From a checkpoint of a small transformer trained on Wikipedia.
Size: 10 layers, 7 heads of 64, MLP 1216 SwiGLU.
Architecture: rotary positions, no biases in attention or MLP.
Training: a variant of SOAP for these matrices, 4437 steps.
Each number is 128 + 24 x the weight over its row's rms, rounded and kept within 0 to 255. Layers, rows and columns count from 0. Numbers have three digits each. The size before them is the row's rms in percent of the matrix's.

# layer 5 attention value, 448x448, rms 0.0976, rows 0-243, columns 56-111
099:180083178157163133132112146134134122114141109101107131105147113135119154093194133176114114086142126153139161136136163136141140108119137133115053124120135109138131110105
092:132110094153132171113105089104081132121168173108125144129153117087132097118120094142117124127077102125124165124141124148099113129097180170141158125100138118110092111160
097:135174133154151099127151134116071145143099103108108120123138130102104138095113148118163127175150158091136106110159140162096154130099135111182098156080127138118124102162
096:161126134151159132111143139110163111148104100133118129105094107103121154137160110116097121163150132122108093121095133131125151073149130156132117140142122106122133111160
093:114142072109110152136151137113083118111131136136162079143130179120140142102112099112125118083114086148159140103086158121104138148110130165124116159151136130091131125156
101:093149126153111129174139127127111115119123111115142133135160087141091117092110109122108177079123114079072128128081102116129107136174102128118105082125104096118107111134
092:163124090100139117142084116141149088139087122145156167100195108119083168121144129093171145065091131170152084134094109115118118132146117126123161106181139106125109073125
097:111133085136153156131163098126118116116123114159146121154127087129106136142123144112107121111125115126117157144096150121149128125109104178160104104111123133142146141110
100:120117178136143168115141161130105124127121094147086131110136169143129102161163112163155136142129138093160065121157147138131161160145143131129093138114122118115126126121
106:110108118143133120095167152114122092103126124137149160121094123080171121125101150169167160119115101147130131135141123126084148111113117113126113156101139102094131113117
094:100169111099118141103169114114114124155126143130109131126144155168146122082135092100118112131105143125142119116158093101163094119073114133124115147136145157153162148184
104:118101122132093126109123145126146119124144134109073124115123101187093115118119144119135149100099133089119114099133093122125149121144128138147150089113162121128131180125
100:148150134141106105141124155129156098119110143124100130145121139089152122142117131115133128167147149124148169117099145124137124094139119119121149124146151158088100115108
099:142122117112142168097148133132112138114126129156106128127151164070139108134114137143123146173127137144114103157175105146117106141158118141150112156090144124145128141121
110:071159118156154124155129092089192115130111131154137138136136083158143139134115111085091098069161133100148094090106123131103133121150128097123099141137117091139151148103
116:130132150133179140136127129102111129072117141124150142113120151094130115131112169110111156128137140142125130160078186128128116124189169166093119154170121123170116069130
102:148056127139109143111156108098138128119136168129124088119146148138127116110139132109063154126100123118145116149128137058091073165129128139111140095155153104120117141144
106:088115129102120122100137152132124100107135169123100137128105127130155144128146122084105152081144111103143118177129111173149152104184117119110153085102120125140111142135
089:112158145142089159137141121091136115091142109101137113113182109137139175120123135122151154106129186100164091139157123116124132136114109106141081156120139101152109122129
096:115123136154107129159188139123141115120098092141103161119116125100128134159138122097168141132147142130125079131085120127120139125163133152117119075135130139145135145124
103:124160126149137137156115125079109137126105120075131137139096139122131146112130115109113115129098126095109140116134141120108136169128131130142122137134133121164145116163
101:102103156147138139145122132133144140110095122079102112089145109153106129071123114129091110143114093125108114096100137109158109105122140120133082121103161112155150165125
107:161091119131134102128120154143137138158135076111112085121183121151114147134128164165132069124121142113121125118113142129154111139128162137130137121084131114115117170145
097:142110126102112144163112159087102121112141100163158150147118092131109135097148124150119084152151087153170119122107121140128102098146092127116094110165126154191123116154
098:099174140129145129139075134112110152101120122098141120138166107162114157132144095146090094099067153077078121097126143084162128107124120136142123130127121077144126106127
095:180166113140144156069115123104171110156134098122163125147112150117135128104140148170142117161160120159127145096077139136160167125128109127133141122112142129170139146150
094:154145150101162127147191162117141111145122097133109118123119154129147094133111120121110163099157120109075141135129133128131113122139109106106125153153104130187118110078
095:164113153114181131161159140110162141135110129116142165079133127161142144139072129155142107169103130116106138172113162100104160091158141180126135140138184140124191101159
098:127185090117127125157158140114114128130129109125112173129083112140094102088127081140124107104103122131113122105164132099171123154097145127141111105112119139109107164143
103:120081152106123115143103136167134086163127149100140137106084109119088148099133157162157141141141119139180143132146103095141124111140070115123103114167096128145120083112
101:120143174109120159129124123115129113137110115155154136160144108144108109141112082100159148121151154137125161090082096110109159151139142109139147146158155085136136139160
085:141154108146126119106166145132102195151178124116097128107106138097138133126164156156152127132124146152138116149131137106179089119154115121148150140159105098166134111164
096:072116114140076112112150112107116115117146129109148145115136165116141125122135095132151128116146150126111146118148116087087113148122102130127158116121141091147114094118
097:138131096128098135152111093088146126152096137149185092116126118117120157107123100155147119122106153129126114136110143121107121131077138116118078150112153104082111111106
094:124143144068178105126108122129112155164143134154137117133135116138095138130122152116131124148151141109082121134090153133128136120151108102153115143125139125115110148106
097:158149075177143117143112081111144155151105112109103128130176098168131160157108153123115141147132102122149158122133131139116133107093128144133136145121145147139143091106
093:150127147136144131164157097122147138108136112159102085115138097127130125134156146127186132170140111096113123072152127138173110067105165124141130148127139085156147126132
107:143148090135101148101141107095142135098088132117123126117159153166123136116121148130097106096095149141148125114108144092079130153127137136106159107151143144158093108078
100:118139088138135123125095115132107103179119116110135169101121124135141164118141106143095083087137147117057154136125143177139135097131103134099092144184037090131135128129
099:175104136145151106105143118131146141128102134146130117111111103123126125111147125148158148128134120149127105125145129127126077136090130154118122134127100164165109092147
094:131115093140106146131137152099118136139114158104112131164181167085144113114126138162156140148152124167105114119110139115106133135146108172145181130112087141089120138141
101:120157193136155152112118141136128153150116084144119113109132158127137102092138086119099138142148126106147107139091125095086145151109125139168151126138139143157110129130
104:143117157114109147121096158159118113151139124105124120156119148113126143117175160192127148168108150144149157133105110121167140121121103181123107149122107150097133110129
098:115164148137167115133133134140124145167093144148136135102133160103119132140132109161174138125099095136161148094169147146101131133149124124127128142169153176136086072084
102:122115089121123151087136155109143165111155133149140111140136127127152122146162144120140140123172119117124135140087142108151127146124166141106113118137134152126135103115
110:141128147142090171080130118158107139143142157079147080105127119093139111118100094100135121100129118151102120132122106160104079125110136176127099137133139129086123119148
097:115093145128113122126148112146135116135135139103116106118080153076142116151130119112170090163153129150099098141134091147148133147112113163152119107103105126206134131127
096:123080114138090100139194145148127122114158178133123128159106131118157119160131141152097123140123111120119121097145121115077091124111105109155153158145127108091127127144
097:139120125148110171129079098111111118120118110090178102119136127106085128106107154129110118163103143143141130102149158148116180125101141113169092170088132104113112060126
096:135107161141136110068176141111113136151090107167124122129144160130087121118139167122148123141070151123140145099121157113135157128116098144101113152121181090139113149093
098:126123125158125133063107123126110143114123148092123124141131158046133113160106164167121101139163138126129103179164147122145154120141127155115115119144116177095150132101
102:153120118124107158073142094155092115141133169100107104114129111120094118115146127148151130145116128137172128114183105161147170135146104081137145119109169137140099120190
105:136103146136137122114146066108120131133152105096109109104105113151121134085097157131126088108182120148154141121106174144133104093139126132101080162124132184130122148132
101:114104139101149117093120089119138133107155118104117150099134153147145118090149107092072180103104129131084119133112117103173165126122119089091123073151076137171142131160
098:143146144145150136070120195094112193104137135121121132149124130158134094130156118098107154147111122135132139113115163103106120142127121168177153172135134141130137134165
099:162173104095160098130122117144157093145139117152151074080147149171152154136135149126157120154143105119175130097167101141125110099113154118134149132134113142122147103125
092:135121148133134108095128129107112099115163146119093116076113161129166126131138103093147114166171106167138108145060126150121124123161147118109110103092088137171141090089
100:121115109126161129130131119118083110112129119111117135134136111126119124104120143170083147119083193128145182101114151165142141150115124118147124114117114094164159155124
096:140152136161116134095154129115145099134152140121176135070116034133095112120120119104114149122078130126112099156089038139099133147145118120168144172138126152163119134145
100:057140127102131138101122096140170120111136099126135123116154112135147137135150152121121135114166147173132171113126076140143117119119129140136167112126122134105100110154
104:127133148134104116147117128116115112147160124144134173157078143107128119104083131126131132143108147115174169123126140135078097124098115104134136125137165107092097174137
099:124117153148134099102124131104147149109113099154129137143080164138132128107149091144111083141129119111124124103123113145111128107122125122100137143125106108106130193120
107:133137165097083141147167127094118110151157115175134135134151143100147146153107084157110082145127163150125122117107132136117129171150123138148121132161155127117118165150
099:143122091102144129165146120161112142113090140127131165116108145088099124080109135151157120114083134108111146127156082130140103097124108114153102163127125161123146104085
094:135116126101115144143112142123092143134154121127153114140126112145121124155183176139103157110081147116157118125126114128155086137092133158130132145128170166130106095129
094:105078110121152107104110112134201150119140122112163139112179113114137153102167131146153151099153165102107128167135123139144159098142096165118116152083156150119119108136
097:137126144146127137106153133089105126132131140103166137152114118160128154089147149145062140155195134138151097142134180135162163163122121104129155174104147167120148128153
089:150101125115158144133120124143161131135120119124125109124115144146171106175096107077131101175111138123105135109120114146114154135106124186150103111139107101111084142094
092:102122155162121142170156116148119117108124132133143105220133114113131151118129093149115121151156126098152157137125093115133158110116121142130131129150146089118122118122
091:130168153149112147145120094150114134144127096120147115107136110133114133132122132131159137101132124143122116141050109149111154120124082110103142128155126093149114134127
095:121165102105094165130142106096166144181094117135154112140113115168102164147099123151162127104097109111137114136112080119137169110135112176126154121129131145160153144153
093:110116163112135119201138159098142149107109104158124115142142147142145074118137115116153122105126116156118140123142155142144123169122129147129143165103158115162141125123
091:130130090158105118109120108116131120165133108138117175109089107110134143170173137142149159110116136136152128136157104132129147156110068169130098116140107120148135131136
103:111149130110122122195113127116120112095111146135157115138157131111130152153110145124159107147126079141088137130161123127090073115133090105134125142149139053137086107117
100:119160163122149148152125123136116100139135096136109116126153138125134096123128168053103088174116121086119109112155135137123128124132068091130123123111146129106147112161
097:136170115100094094169187139123129109119134141125137180113156180167168155128133107193096114120145122165137153111098150173137087172113143114099146139145096122135125159105
093:126121123129106125109102082117109121114125119137093140133094104139117142154155121154138143137124109116092138130111123132119136145120183139096148154121094062135148116137
090:139076129129092147102123169129133137137133162095139126123130119143129101122142115176152131078157149135088123130159096115135082160121154097141169143127139109144143144132
098:151122089122144121153118132138128150142116114122114149139173118117130120104176107136116155100095104087125158120124095159083125117106131113137123116135147142137126079095
097:101139116101133154117130138068117120132133107133109115133127167115119110139167154075149113088134130149112117112097139116129090102128098141171124136183115144131142125146
091:149109085139128119144118077149142140144129135126116147116142161110095149136135094165141141108117137112137129150113131155101137153153145115098110054150130136102131121099
097:154134153143099138083129099173099141171113146119119137097087102133125112162141142140142135164160131111194165135134141120156159136161102092135130153134170110150116155164
090:153138131205111146095110107124135157109171149098134135139131132097173098144121144119129123111100151131137112111090085118156155125117144134133120103105119094130144130090
098:159137140106114116109160081125134121118110139109129128146150111101148100135196097159079109122160141162089123112113102158133142093131174128139106108150169118106167132124
090:173125152130103168128104113165192123105138142118116082140153157156159132127152172097059089141100127158144150153170167133108132144156113084127149120142111133160116128110
092:119133125102133152131143134136157191163169130142106167123089130144155145182124159134107112100072133109128117152146118121169118109124098095158121140156095130125143107104
093:116130073114102106102106156113128169110137144080103142063091107128132103089115091132136154127116173113088165082140137124120136144137113084142135129110108125131126120152
092:149111095122120120130127153147122148186112145098071141135108121133146132137089118160086115129112157131130116137083120145133086118129187085127139145087098146133113151107
096:119128145152138148132093151160129097138083116087120150100161117111139137143152128102100146138142135133141130122137140174132174103139107125093155115112100139134122133142
094:128121124117157142093160161153132107142130110054088141141106110164113080154121131125091148131099130136136115121171139143123129150129141102125130107097127066163123149125
095:133165132137142136114135121153101123111130144154117180132134125154144107131155149130128172122119120117146135170134109124085150130120131131105074088140137137147102129119
095:110154138139115167169142150139123139116152164081150090109063128119109149164140159090112139174097094137122158129185111119160151106151122126132109122150155132124146142123
096:152056107090126108161146118109133128107131139157143126122114123133126131073125128141191141126117108136121118155119133124139163113140121113139089101143129119101152158110
101:115145129115141151180112084118163153108170119143184138145166113138103133130149117134098127131164119144112108131163154166129137086094112163108133123129121143094131127135
091:131175138127127091141103099097154114150137190103122140122144150104118117156108134131132127089134080139122138148135076138121116120122157114120153146087129119131149147125
095:084134101127120175128127067076147096117122099163132128134164124117149142150113101085126129146143139121154140112127088143059121163134125153145117111151138166107134130155
093:133117122146120159126103150147106119174146101124139130115153098133136115114125138141150134125170139139121102120124088106121172118103101155115132110108106163133139166125
088:104122153145126143159162118178094126139100112118127118100131105185166126163125142083098100159117167133095155192119097131135123153120105131089105106110101168140139106123
092:167146147152143127125143123134081115120148117131132138116135098130156135098142132142111108094173118120115147135162135137097097154115105121144112115135135106125113189138
093:112158109119137121068132123139163150142126122126077108110119128133165128146131147120174139137144139129156105153141118148120167134178124149123142131102133151095139133129
093:103122187090175107127135128123147102149116125070158133125156085146093133132140089078102136185112078150167096151166118122129106103112126148146148131148094120131131119135
094:124134099156094129073118132131124099115105139115165114147141164141153153120089128142154101143129106168105087124136110115146098117131090133141130157112101130112128120116
093:138104138112169137146157127143164142162151124136133166115166088135107089114058158115151127137107154163114145126101116143158101112061146093126125139142146119127110136097
096:147105095171128141145118146052129157114158094116101149172180137130117109110115163141107140139107129129102122138125094141117139104125128138147180104150125168126108108125
097:067068133122143135121155092117123164104137121118119094124118132128142141113141100122129106165080112144186130119137135136114136156146113123140140108098129124141100096186
090:152103165087122089129129179136154108143103141133141130080158107109145074127154111118162138104092150107123173153160140127084093157143142119156107118136159142158102142136
097:098054104093131117113095148159105126094119150147112119113131139148129153123132120094124148159135150136159125131137102136154087132113139146117108101115110097100140158115
095:108144102147147112154134087131125147179158119128088126143097115111139135166175149129149120150145117165075131104118136113125117165139084116155150130133137126139130121159
087:127152104139139156116108102157112216116105110087120132123135127105148115137138117147136130125116126114129107123097109159136144115114120136118080139145142133150149120136
095:111110133105149129149125152101095139120147158166136129170117107061153141126119133129121131167143135162131138129092109112091123110121141144111113126155124125139150126168
089:167108148125139139125088126102122085129131108075150130116112147155087119090129109169100083112130126144115155091162176155089114142111144145110110178113155107126136095134
092:118074140118126148135120119123105124115126125083100140124138097124129150112148133077116102155139101159136110148163118085136116136080114120121140113113131189155095118136
095:097153158123082130104142169134087102157149149139123112111154139150152129095111109164118150102132136162173065105078114095128135162149115124167200097112141103125144123121
088:099169132096105119112120070158126094138117107122114150107147158146127127143141127183113122164116119116174144120132147129123143141152161142083199086114095135100143124134
089:134115154129152107126203174136154114120135150103106122144129112087131096138137135129104052112108110109111111119134110161104126095136114183143117143115136143097118180120
090:117160131080136068155145102120109136130111151160102108122111071125107153092105093152156114170103144139124154110114144117128112143121111119135130184109129106119132108137
100:158115139162112132138108120128116121123123140124101118120119169124127113111186119100160156170164175129148128143146120142108170131135146103134148089105130095115165069140
092:144154162127117132115161118092133131117126130149139092162106113178166134118134130122138138136117132130107097134154143092123105132133102079155127132092125084139144133129
082:112115121106138149144121143110151141135137079143113118113133109151123139096119158151101076059127095146122109113133129112120111123106114078099098117147143143127160128122
093:173142127165124116118100124143121116177105078096153141137097142168153161100106131142154083101104123106115109112155122118087159104122148111109112153108178135131133151091
097:109135120104135127133116149145127099118125146152085138146102122099112134131122106081151143095137097107118108104098150114145125083100156113111124045110144147157154086120
091:138134115100138150107156093107130106118139148147165132134149105082141108121125149076124142173122131131112174106102119158129125120126118106146134104112090138162123131148
093:173111176134149132113115097134096141136160123121137124137132116158131116105120127144125127136123131118157138108124104115164119144087146153137119122141139160131144127108
095:133138095132156137119162146143087122087138117087143099158139099109151092119124120119119139143099121094143136135072085127148114142104101152124165158145125108126101120122
093:097121103133127077163161131147127132152125156134164136146100105115110116159110082153119121133120141116123123111116102117135139141133127124099133094130121093130119145135
090:111134150133112123149158148128094147130123148147096096099147124113091104101112146122131122173123115137138072158150160155149147119140106191154121147113155117108128094088
093:124112140146101102115101135143129132106125123156106136083177098113121064120142150072108124111134117136098144096106092124147134094104151145126117168097201124140132140121
091:131136107140126151127139120147115119113156126119129135132089119151126111166105138190172117166086171130143140176138155123129088163102145135157116146127179101164138146117
128:109111145138119128099155161143115149108130122084109110128100165144135132093104154138127127142085134099115138165116137124135138112162111140140154104140145060159124114176
132:115107127169154141130166133112107118064103148112137153117080157128103150083153145150134085125124087105115155134118117135111140129116156102152110142155079087128140101100
139:114119132132142154129089099137097092171118144137095147131166134125125129151101184137117166074097134124137126146113143116148120147141117148133136122109128195135142139130
126:122151119124121108130151100149114136099151101118112152108148135109145092146102085159121162184154101151103133141108127072112149133110137119114149138098131166156139107113
135:128117125156084152115132114131085128153098150151098146166124119156133116105135133146125115129199113095171108138113085133140108135103119147134138111143159141152112103145
131:100144126137106137108125145121100082113150091104059140121100134094112116088125172109097123118094124131128090098137135116133084143156143145122126068143104136165114119140
131:139137103187139158142140132105144127108120155149093118130100124105109154115148116094153140110151120174125115076167160176136107126122146103136138149149126142112125133129
127:116140157159135132154141103138098128134117123048139139108082145150111117150073134115111116168123145145130123112095095102086133089127150139136160141158105116094186159126
134:149105134133118134132108138164123136093104144113111146137131143132129129149108160130180132127155099099151145114108122137166059111130184113166075093131082066111132136148
140:086133091120130107122124095098107096152156104133127164142117109122131117188159148109122172125140111127120121096133143117120130140152101146120135079132133123107148094167
124:160126092084141151131113129101098177123132141123177102118107166124101128143135156145142159127111101144111139154118155148100115094111136176107124132111093102138136157140
127:105145136068138172142158137103124157130149153163098159143141113127131068136144135091151160132113135132154128096109131102103111105164156119124160146096078144139116112136
123:077114134090124153140139165153124130146085140149128137149152123136165154137149145114093097097110111125138177086128139117157139094106136107134121107139114155113164136117
128:139132125147127085122129120139141138155161120121147122101123126143142128108162128090168119155132154112150111084143143156125145115159159148111106135114174129152165106127
136:115145113114166123094107091117100163122107118102108142134148128111166145136125128149162140130147115149144148111123151126179092111103140162108206178155138153147120134138
132:091151143124135114094169126102135113120132153078137089092123128110145125149115173133106122112103104146101152082142120142135112120126139092089133103139154126148184144062
131:139158160078130135142161133097153158150102127102113132117121119174086115107123148099084116137111119111122116130114131160132159151112090142151138170126122093107125112147
133:101074164147124117140159089113155134128122143116091132087151163152111137143144149087144155172141126144106091116129105121148117109137111157106164091113070120143114165115
127:152131180113165120159141152110125148158144145101152138082115133150170140120092123119076146101081138111152141084151120146162164134108114109132139166126137114129123110107
137:126133146121147137137130125100113100125134141128117130084153116140143164104098131105074083102145150118127100141127106097107143134106133127120141182112098081145110137150
132:178128106104100107125125098111097130145116141135094118141162180139124101141126136121141133123123139129146124111138117159132109136107107132124123143148131155165125127093
135:102126134099090132132143119147104120160117102152144108085128094099125135152168147150155106109183166129133118138136152115103136124121158110110092127105152121130138125127
128:105096144117130138119127176136145141140148141174127136158109125136125134132117121152141098096115156129108098101139142159156121115122119127100136119171120094125106098163
134:109122152135131137115134122134176082125114140113150163116115126125153134129122135125143132144130124135134140068117127187107104133150099160137150162081093142119127179148
131:129164135124177129143121107117110096130126131136105120160116172118109138158106150094130154136130139111078133087101140122074114136125107138124093129101122164141103120155
127:134157116129135112131119136157165109092097132166149091118154147142124175157124100143141082122114120078098109083113140116109099165081123138113126142119139090114121103121
132:155181095122125107146129140130158101159100119133161123130099167131082147138109144152141138152125132128144151117115092130094131123136170137125121159153114144124138097113
132:144129150162149118147101138130140095116108128111117139123117147120121119114118123130121095135149156127123107185123162147155108145099149166131099119128153108151124101142
129:118132141090101106110143180117137106152131119101180092123160119135123091113126117129132152120140142141102158123146155123106131126167146138098155156103087111105115127090
127:129161098138085091169124116132167092138093135125204087093139135141170077147123168103148158130146128159126094126151141150116184139124129154128133138129167112148095121141
127:086168130148148109118119136131152133133141139143129147116164130158130108141145106172142143145108086118134161125086142113134102124174126118193124140117127132157105138107
125:107119094080106133118161120098197136137129142127121160136176130119107115134111118118162099111123118128151154126153105105133138124137152151153166121111129175102110156144
134:095145143133137099120156136173136135160117103176113153174082132115124134091107163167143141092140133140124143091129102140122150132143158095067120152118162181137098109171
136:120145089128146115150106162152087114136119101116104124169097089135146127114163128117150126162141143144146094080144127104077131118180151142122102116084109109116085114117
126:113149132110103131143154124111119131172103146132130144160137124114083086144136170117125087148113149133150102133116099125133191136157126083130135149102171074101167153120
135:080135123103117120120091114106184124128189146108135105151156103094163145102123153086144118097165153133132145124142160131143129118149134092141136140151096142069125129160
133:152117126150113130127150093123128120132142075104127125160154096105103111155157109146138128177135148146166127200136176120133126150096109116107135129135144125127102117160
127:141174137126088111107078095111095177179132142055101145172134127153133153160084144119137124128093103130127141159157119130088128121127125129156139102103135167129117143115
121:136123131114114148110138104149143160139127123101098114116141155195112120140119133131040124129119130158124107152117111114099126142126106129133194117119138091108136109115
140:112113109108130083145148118075127143132099115099119156121122093137148126087052130145119159127141095095135160119145146136153126106095128137149144131143083145124127157108
135:158095163113087112112168180121122107106162140134125125090104162158136155158151094156084141153119132173150133122138128151142116136146130115126109146094132129120111147172
124:159119153126134107154146142125130105095153110158117097106145131138115163158140122140171169121112129128151178123152178159142151173131138112109144159149118147127135153091
135:111143106141143110103115134159142152141116119128139121108117150093121112121109150102103122098109131122107129079121158134136139104124120151139131143134115123136134129106
125:133089115095114166115140109132158106131118135136095136143142141098141086096102126143172128159132115112144160155118101102112114127146107143124142125149123132127082109109
126:128129110119122172097108091103127072160163128131116148117155124140114106131154136162183125161127103124141151113126133119163163152137092156125177131154108109136109104111
133:117115113150105117124098113177129154170103147129103119147145150119136138134098158150117110124122124102157114108152134132126157139153147139112101126136121146125118111126
131:137141155114106073149125142070158140124170097160110120103151138163154120113135138116096096123145137149129206152082125116101156157078103145147150120111100128136100126145
129:165137070109148124108125134125126181174112154102131119146150150134124149085144159138097121136154137135135140126141114086119115199103136112082104155123132133090116111134
126:142111158128138133177149136150109161104101139102096184117128125145149119089084153117119154130082082145152131149121115171138112107109108109155151107116136148153164144109
137:125115110190127121067179142160156179141151132104152136128142128116080120123123129112103129139112181180141124141129168144092107121180112164116135127132152088103196100136
125:085140116155118125129126118118155148141161105125168127156126095140131138096147119143165121150141146169138145128167155116133147110176114134125159108150125111117154104152
128:130128156124161120157073148149173108141116117122135136096136086147116139134087141123152077130120128137159141145138151099145160120120115165094138127128128130134138129125
126:152127145154125141126117129143111112149135125124115155111160074113124152097110115131168133178113076147150160094094116118119112161124100124136082130127119126127166107105
127:139144102146126094111135130106158140170101129152137141115156171136125133135130104136122102127164150120111143128143159131139126117109117149139085157112149070105143117128
125:152113128162158118185184107140131126131126093068113104123118124143120105154114116164116160090151148141137141072120131129153117157147116097081116126121113164096137148092
133:164102188155157168141108179146110135133179129149108144159115126167129141111149096127143126126060167106098139102120134133103097111107160079131169137130117115088135142120
132:100151117152139146124098160154147110131126113150141136138094097126127150129175119144072138092128139131134138105129136130130079121118126147123121156138091079096121118086
130:109141113159144145140113085148103140124079132120131158141125122130136114108105119146133130119145156110136115136134100132142097114130129157128119116126096120121106139144
136:142143106117147148132091106140120114158116123198156130104119127099145139120140138146104143134114133123138115141127159143183120105110109128124111124140119106112110140116
127:106132137094131094121094131090145142143098123073130115145164186109105126102103155130154105116103143130176149114126130118133127156149108088135156095122122169127117104131
134:114169113121145140165148071115141139135077138146112174123118122110127172087104141139116173108116083099085066133107145123180117151129130135138163088097115202170100137128
132:101113103133152123156162125082084168140117153153122151148111096125115117160098161111090138134124126138127141143141112129106134114127151141127117076106134163098178142105
135:169147141126131138052133103139098106105099152123139119124120102109152139156128139128141174138127118133093149115119113133170137170125136099102146137120139090096139171158
127:121135131137125124165114171082153147157150112108129117131131093124144166167131143142114104091131144122150108161146128106114092098128126118117117116169083123123164144118
086:143149146106130170125151102161111055128118139094133158146137149140162108140136095189066115125115147156160111135119126111098104128125138116116107154159143133129070129095
088:147135177131129175131093103094148124119090134090112124177148138162100138100131118139121124146126116095131121120105117131135150139122152136163150116127121123122113093106
085:111161125122087121108157102142125154135143137133148122074109142118106110114115102157145131120124157138108115142117099157156085157122129115129164055097165124133129118106
089:089111150086134151108140146121092135111151139100129124160103105094144123169147122127141120146142156122094120143099131116156170171144089124095154132097135139137118128121
088:149059111095152130096107075141112113156096110106131169119116141110180119130158133109165116072142117088188132142120103114154139114105151137136120111088103125129138136100
092:112120147141131127131106062173105120118164121099114146128131130154120174125173105121145120148100123120133120131133099145147123135137140114145113135127109137156120126136
084:115121115120098133112171102160106103111114110131091144098152145083144138113154126125138145123124104099160126095125115130124139129118131093157137122170112124107178091136
088:138152095103163082141103145153128143158110103131099116140121152127136125110086122118128139109122102090086155109160169094132065157121128117133132122134141122141140170130
090:120095154110155102126137136143129118092109150125139142164137122140086145113136130048146129101159131080107137126150119159122096154110117122096070121129144148178140149119
087:149119170126122147133166123142122124120136136111057143119135125128129090132131124154145128116096152089116140118111108162105153108139112125133160094116139101158133131163
088:118106103165113137130137098099144136124133139114130108143115156130120150134160140167130164104089121089146106106097087105114161140127154137175114134111122126139147128153
089:112126141127142131116101139098134137140115139127122099075156096107111174147107160158161122117158116160142162139125118096130137122136126104122091132113127136119158182139
095:117133160157088120108163119124135150130110117126107138119141146171133100145149137093132133120128111146083088152106107145147191116127134151112112142115124112114123094127
090:088145124129075078113135091105170098130107128134114073139122164114169163128160139158104088138151117116128124135117105126146102079133160120115146150119092128117148140088
083:140162121109110095122153131149090161120130126159124175120164139121161123117107127109119151122096128121110124118156113129164098154123098143106057095121172117152130130156
089:143123127091154111151097115111147138140148131183165160185134142123104141161158089147144151142136116166125149125099171159113144138127131124144066151105118145139118199076
084:133177144084167124099176114119130128091136105165100091156135105151108116127133120132127133141143117091110133150169182142103115107112129097144126093126129116099144133150
082:111141139120162085127120118124129126119154095149117141094124114186137114143085106131104194093164141117115085113113120071135101121166111153129114136139126145135120134183
095:127138117200137137135127119110112161167110111134127137083129165126127140137093126110144144142116146117147136146105136136102114122122120122104130116106110107133116177140
084:136076130121133139106161117145137098142105129180154131047120119156114155141099107177140141143123141109079170177134144161114142120120119162113116148157187092110100138119
081:081110132161138098077126094125113129117143125140136120153137102109139130141137114099144145173113119124095126123127086154153158149127111133138134059122134103146135112114
085:143114178132106164120161146121113084100085127111130138139107134183122136123123125141138135141130153122168159123129117166126120147136142169145179111128123073119170123135
083:124141110140135131119131129125122102137132148153139139114092129108143121100121128130169103111153092157106144139174129153121157145148112119127141142152148139131156121094
082:121138145103151122093133119187120099100113116105151084146157099125117153115144144147138136153129136096105161126090115195068161093141144171096117148120171115131128118114
088:156107146111094150145149109140107110119136140143148112141133135145155103120125120085145117144109110113157089114108132116168111104115111115140103157118163160125143114177
083:141128160118108130119159156130147150074128120164125122151142118087122159123112153140105135138080137104120093141099101152118139112125174103129115179150139142112121132189
083:149167144121113104116128102121186123103106151160120114119155129117095158130136108154095127154151146114140104123112078130147072116151112104128118144129133096134120123177
086:184113126103118125108127154132138098133112145137133130123114135103163165090118081141134097152176124084122095139137079129078149141147140126107171117150135123149124131131
089:120136137107143124097107144143161154085119162151134108115084125169106140150105136111125121078157169170115106142109128121095125102133168111145111129119156154120087150150
082:072127109113122129175129118115163078136142116137105131096155141118101139098122179168146147098116159140137117134173145142103190138124157131143149157131117105132132113159
096:112144137139109119135081152141116208155156073081173151160119169113168145121147114127141126147186130110139128147141131105193148116064087138108116106113132142143159155116
084:170135117129120145130110133123149116141125150113151147109146137071121118145141130147116143087169141131138142192103116125131142141153125148102092152161127160127126133147
084:097150086103106143149119127130079147102159126079133127093101107131148095081148161157183117097133148152127150138129131085188145118131151121166122109126117177132158141116
083:100131089099114111160083107080102163106140121117087123104111172139080143152149133118105093132131102107138152140111135165140110109092120142119142094153135097081139140120
087:112126141135153115157131083094157135143094143128110122123136128087145171155094116150108168071145131130133173156129119099128144100112158163130150153133111142120128105139
085:112112121171118103108115119116141140149090102087146144125161136121156117088155110141136126137160166118128170155086112110120118098154111142119120148134128160132096156123
081:135094138095145125178106114113134108100112125121100111080087139113116171081076114136121122092139116149110110114132130119116135108115138133118107130131126108187148125090
085:144153121160130151069163123108107134132174156156125163140134150106133127141122135133138129126081093151113142121130159128125118175129068153111130117105125095138128114098
084:099120168144150184105120155103158177138133082117134100100146158094124137126116117105102128117123142140105082135135153107136086145141124155102136124098075134126135103091
087:092091109164129150115086147136125156149124130129131122113143132123134138089128133134139100125140157133123123142101137098096163094130127088107103135100109126114139139167
088:109104111086163126124134162174126085176130112141104133139117159133124120103149140095123127131139099137113119141123175117121091109060087169094136120124079149132132102114
097:110123155125101104102156112160124129129091113134130118144129126105107069150128090135127144104114093142127104128145107188121132100104089150128114105121067124135128109127
087:107138133117106137126103110126122117123121127074135127141154083141099133087085114166119082130134152081164117093166143118136160159127130146147065132155167120157124127173
086:114162138143095121124123128111119129113123107111102150088099118123090146077139091168128108125142124139110116126120139142157130123133134119143099150118117170146138124094
094:155125085143111141144121135147169149150151107172115109108113149107125127119103118118162130123175122123141103113115127108144105105134165129163124118109090159139113115078
083:124109137111101149110125118114155132137157133120139133087108100096157124144148137117131120163143136119146122125147125129120123106160141132131124142145132134201095127143
090:118142114120113119169129138104132136150170130138107148143144089104136141111105123167120131130105138142118155120139123139070134094143129116106138082128121109100094137082
088:146089124080169113163126138110098075118136101072152168157103120130143165149085145126101155123170101145149207117141132098159119172101136140125114140157106144120105167100
086:140130111065168155088137132081143161133119137128126129135135172108101138119134138073140130133163114136065166125162089120158118150121134119097116112175139133114134119178
089:075121138107131152117123104142137101151136126111133110119125121110109090131102133112149101128118182107150136143132093101137136162118120119126115130176117112083097144123
087:154082134072135134093120144094085142132130148097086171113086103145116121136158118117139120123138115142120140136122143132122158124125088139144133155106132132111135129142
094:139111142126130084147152150140167112104120140142124111130161111135138152145161110112118106123118136110091106097104133195093108141097163159110109146107138156141151141177